{
  "num_hidden_layers": 8,
  "hidden_act": "reglu",
  "attn_scale": 0.0884,
  "bias": "none",
  "init_std_qkv": 0.0281,
  "optimizer": "cautious_adamw",
  "learning_rate": 0.00105,
  "lr_head": 0.00531,
  "schedule": "wsd",
  "decay_fraction": 0.719,
  "final_lr_fraction": 0.0
}
Each number is 500 + 50 x the weight over its row's rms, rounded and kept within 0 to 999. Layers, rows and columns count from 0. Numbers have three digits each. The size before them is the row's rms in percent of the matrix's.

# layer 2 MLP down, 384x1024, rms 0.0395, rows 323-383, columns 256-319
095:473487552558616511468571544534627475448466533510527514510498508492475483511396433518521506454526507558490494516575481485533561487509550542627480577490587535481533414477468494465480620425478605
094:535486485412525491601509431506631565563481507535432521443452446421495504591535589571500512560496524499502587529472466478446434469556471529435494398491519453460477482515542598371517503477414462
099:460529502518622331456519501404536587493517474509526461518530483503433484499506564525509479539468542463462513508571419451579502485488554436549529485435483478439515553523530584610512458446581454
100:570426383572522489522538559455505463485514488591485487642567423524563427599468498424519450520528475469441510475500545553512438517569564508388592510462447505507489542478423603547491419521491482
101:495537567594456482418455559475443476427560477505556557494460542432448505534376597485462577468582454470518466506517483534508498447492420495602481515514563459359503522497517491478531462479507436
103:553469423383486470518472536445481453498535585559515552464568469424496421525513528515501535452546491417492495455535506532501425539547472512455497515438538488443460532456517555389499504492496622
100:487511588429491488493440479470451562535485440582496545568563533488566550627509542475539492495483485532458520471528418486568480568456485521394466553493490480512470553476528558506432489522543497
094:592493529531418491560510562423527517515405470554472496589509454443477497577486452492559516469523517622426475578520557515482484514555492536550430482432633568469517452445489477512517466477520474
095:433578449513560492482438523605527434575394429501497514520481571488564508492476435518477455513519442487489513555551443392511490515517505582487520474552658464566466551473513501443480491573570518
096:476466469492536595479538565433573457516423548451449500548577547545570536505452457481475431558506340491510495530419466479490539554457531491474458528472475536539529456528531497460496556523444559
100:569563512451531455547519487533486539462577472433425483471489508508480526556427490520467516529392597585471512479472488482543542524353522449520498516456454558562499538484512503492490533650456468
093:412595430477546543560463494476504470490465461409511432409514539534436513510574520557549519609491507496560492498498453524525414479548544591408510513514494488527528437557443437609549568525494479
097:412509501410389522520506534460519533525526432545545508506482513525578418442505528607489462492516557505482531419405601531488448527499482534554474439517601478527503555486489593593444543499503524
101:525456514494445571471502459490512618528500481519507504524468545577524476416496537635466544493466558538509586387492520512524503530439442607452502451565491534549548526561524443463431518559425517
098:540394519536534582405410474545515551645518514459500499498516474577527576476539491482512486471588508549459476417478555531520474506586495493548487397489462536594493481553525500573468496486538561
095:473480388531560564513520467546493511406363559443472450481486486518559486455515478538604530415507599542443493490511485555503500449518512366493496541535497560575517505452410500476510495474531411
094:584451455470396521378496484534414512495518484462538502510455459451499472544513496420498575528483622546529584548459507543552513378559465480522537521491480640490521481530472427443512519412430446
101:495466434526457460465568527499530434557510451521437473542580553483444493520404525490526501476539524484566440445439476494498492509605598551416503485526555542458503488482495547506549458503436525
100:508427477506476583460553490505565493418571545489569503470488457468502550534553622596438476530506474499547472475424521427475450517471511551543480488519530443510438515430430510422541476497448474
096:553432420548455495497392528548492576538460550413535553480502483546537475521449563583525504458457493513508509477526466450463575532444478605459558477504518650588472527543426553474455475534541463
097:528465491401431470485522540456422525504471487537513472466556426546448550571623462441468488549404518582470395511492468458480504569438486459552477490467538508556422479537435585454532454479440506
099:444531493523561406485501531505544453498501450545532569486457421562521526386325485547480472555430549447488564595477514424525529467513464585497497493553460526479502468563534464377504469495487521
104:584526507541590475481477526549555459539488567461478527499464556536537484465447522528494427544591529539463505505488556447564477579526470489366587464532487566589526466471484578490446411526550471
096:493437529550437525470522546498515504409529566527508571524403452465534478474517569534489547475520514534508535540540530514564514439613448527557548496490546464494538510529497559511431447501508573
151:477567525489546605501527632452432524440555440517567536512430441498466457509464455466391526565544575497452497464577645468572469467567489571494465420554535502527512445393421442504477534464494463
094:498482484468578492411483456463531521532572543443433518508522469581505553556599469479518469574462477484534497522450519459538557580449528496469441537528486462511434542483507505567498473532492473
098:496509435456535492540535501471509471435425504485500528588530525437519504495458505498500464505516505496435490449492570607536569527486526505455447577477539523447484464452385434506494553419537472
100:498505577416359514422518515520498443513481458551522558479521428354474425459469567496567508458620420458524531544520495477463532523544486459590539488520483505419546474470495463524427479410527582
099:512495506416462464482542507495500553527497508559476429521471454583496590464567473468544493426600521558437470429541508557619343501434562422483462563442330473349514452606562422577580528516505505
100:504539478535467485386477434596435508482569429522465486439524474580531493557528456508496424494521521453539482551541498460543518553419464409489489479546503486385548582478496472515493439554471482
097:490444557613515458421489415496516497454479525524438545484469526568486473449506489444535450484515439478438536563490536520528433427483423481467388511489432555501498482486562496415496504437397584
100:516493579501450574527477553607469548550525508496504420542568554532455522526473481559455460474459512593536507537529530573488477570408529478551428523518495478543441508569511464507501421532461512
097:580440447416552469541510424435549587600522553471462498663431560544574576479480417521502455437558554416518473499478533469478489502575529423523526397437450407430543558523564511483491463450542459
100:511530453474594443595456502526426503468462530548549507536508543546452460523553420490532455516459493522526509569489455421506614491507391617525494450459469516486515585408540504436567511527582477
099:433487538561425474521511481523461541432563604543502539478521521417512414408530612449551504519489541467473517566438414561413531412521547379527542493397433459501541550514474542549546476541480478
099:524493488495539565514482427442461555480424507518410491503519596492601563536486484461497404446506573496544468556434492543416560486452612532519445468496471481362490591482577561548555485582399524
095:516476472506462440545535501532538517539534457620615505506552591439424478576452424576476461480549493497455485453566484510495572451489550510534508472470528500509536472445442477497443470483536482
097:594495556464496529498452463557506483582443551546503425458585570521524547506526606495486471488547520500608535511468520532452442507531505513470484466470493500429457533471478551527510554502528395
099:625562488521512508511593525483468471468472469556473503596495524416499583538496522482539475491503589458544461489490542515603467514516452605547429478515447544470538525497507467545515400576498554
102:579481644464606581559481512500551442482558568542488473517569501486417458449527536546554567513570456459544529450484434445577523437443519526445469561493475569435510498513437503578377402492536501
104:588523523412561461489456415423541490483482497452484561487569462521460535625480504513529511476459508506507405500447474554551526501543579431553547411450467519494519495481379556462409493523501568
098:467555494486483566535509538521545405448514594532438529394546485523548437550492512533469466481467559486523554491478537381436510483502506400408504554533480576376474535472481558480570522484375506
096:568427473491508529488545514534506392503486500488564520493551604516567539479412508453587612402410613516520478480460503480518504468559521459468436531413502510396576597451488552518502464502512476
105:528520436434437430494528580610483500568542531510514494524365571463439487512555544545523518461419525539471456509505522537491494597522431383524542596519545463493561486535502475458503453468421448
097:638550533452579485446483495469596440490538487409396501492504411462548511435475561493459490506446442486612510504490572510489475483452457501492601563461440521546535493546500465483587421472449464
100:460465501519520403574549429479549530527451595509577484502508504516557547495496504528525539577414437476465410417457538485568534469472377477485524543578498487486597586501496446471484464424470510
096:566553494544486474496527531547511418414555485499501545488485459547606486496454471520524467448494535483402452508507551438565497562496532445555526484533507473426541449484471489564514500485432444
092:432449406497426455453530533490469483517455548526400549463495463570466454498461481509547536528461487533563429496433549553562601626445570557482443505500466506622489519526489508499476445523397462
098:392501482553541503507517592594352538511523493540586568495547526426464507411427503401479436488490462578506530494459458574442556507550442545514455416506562419437478510460501443567513583595480508
103:477530536576610443529433561475523496531601514516556368473484568521441312498418458511450495480491560542489444475516558455637473625488509515520496472531558483549491545472573457482517457545492448
097:548505580480464480560456464541505507432534530494514479342553528447503488455554411485432526482364469468574521415498503416445563558488399454546452503484403561555400496493588410443541604507586431
102:508552524433543511504528485513495531481526511468416572584517492492506473573577486518511467603510533468433557530577448563466488485500497477399508637490422539488477491464445538541401535485484485
099:481558484495553519611428470415449474491475500477540515556506439617446470448445444472512556522424535482531485533482506472558469522487550428568515475543444381573513566484500522465515543391551491
098:570559451528524496496530472458524449527515460470540501472512400504427428409499427430551525514487517535481552414471466559447517400546493441467420431465545534447607448455562457438537472590533515
102:434482554416533449553479497495395483485513536525596462520524507438550374513546459433462461535488572425492470508569445515549473489515549474491544467483469464505556542546487498423454400540473392
098:529445424448580475541456419433549535441509490517556531484443509465538532540490434407483518456573460503508612511398476517445440435492499497566498502485509504509532479455494575502591540514567478
097:532577522493496500573556458527405514506577526460585347460429518436470502472488551534489543480485559467498436495515421554500558445537534458546527419467491550492509551499505503525445503466495520
095:602408535499431480415532543502384567483489453404549527582455486460534520540520549478542480550503453524437577499527500466450485446538525561477583438547545517574474508516440498526500552473462550
099:462635467452437489623512518407498460472511551635486443361489449505411528588530450447527495491483539572471396533522563455580631553549505547470421498445476347539564494523502469435463565512544494
096:514461510556396463531509506504520527530501519494457525586437510556503444481479435509480499522516581507526375445534582448429545502467494533441525501530579529470459509465440544489510475558476440
095:527481474455527504552564443506527415542536461488567493505478577502551445518549490434513547522528489438503498528546534547533548390479512516573484513552560523510498540461527516466516509461552629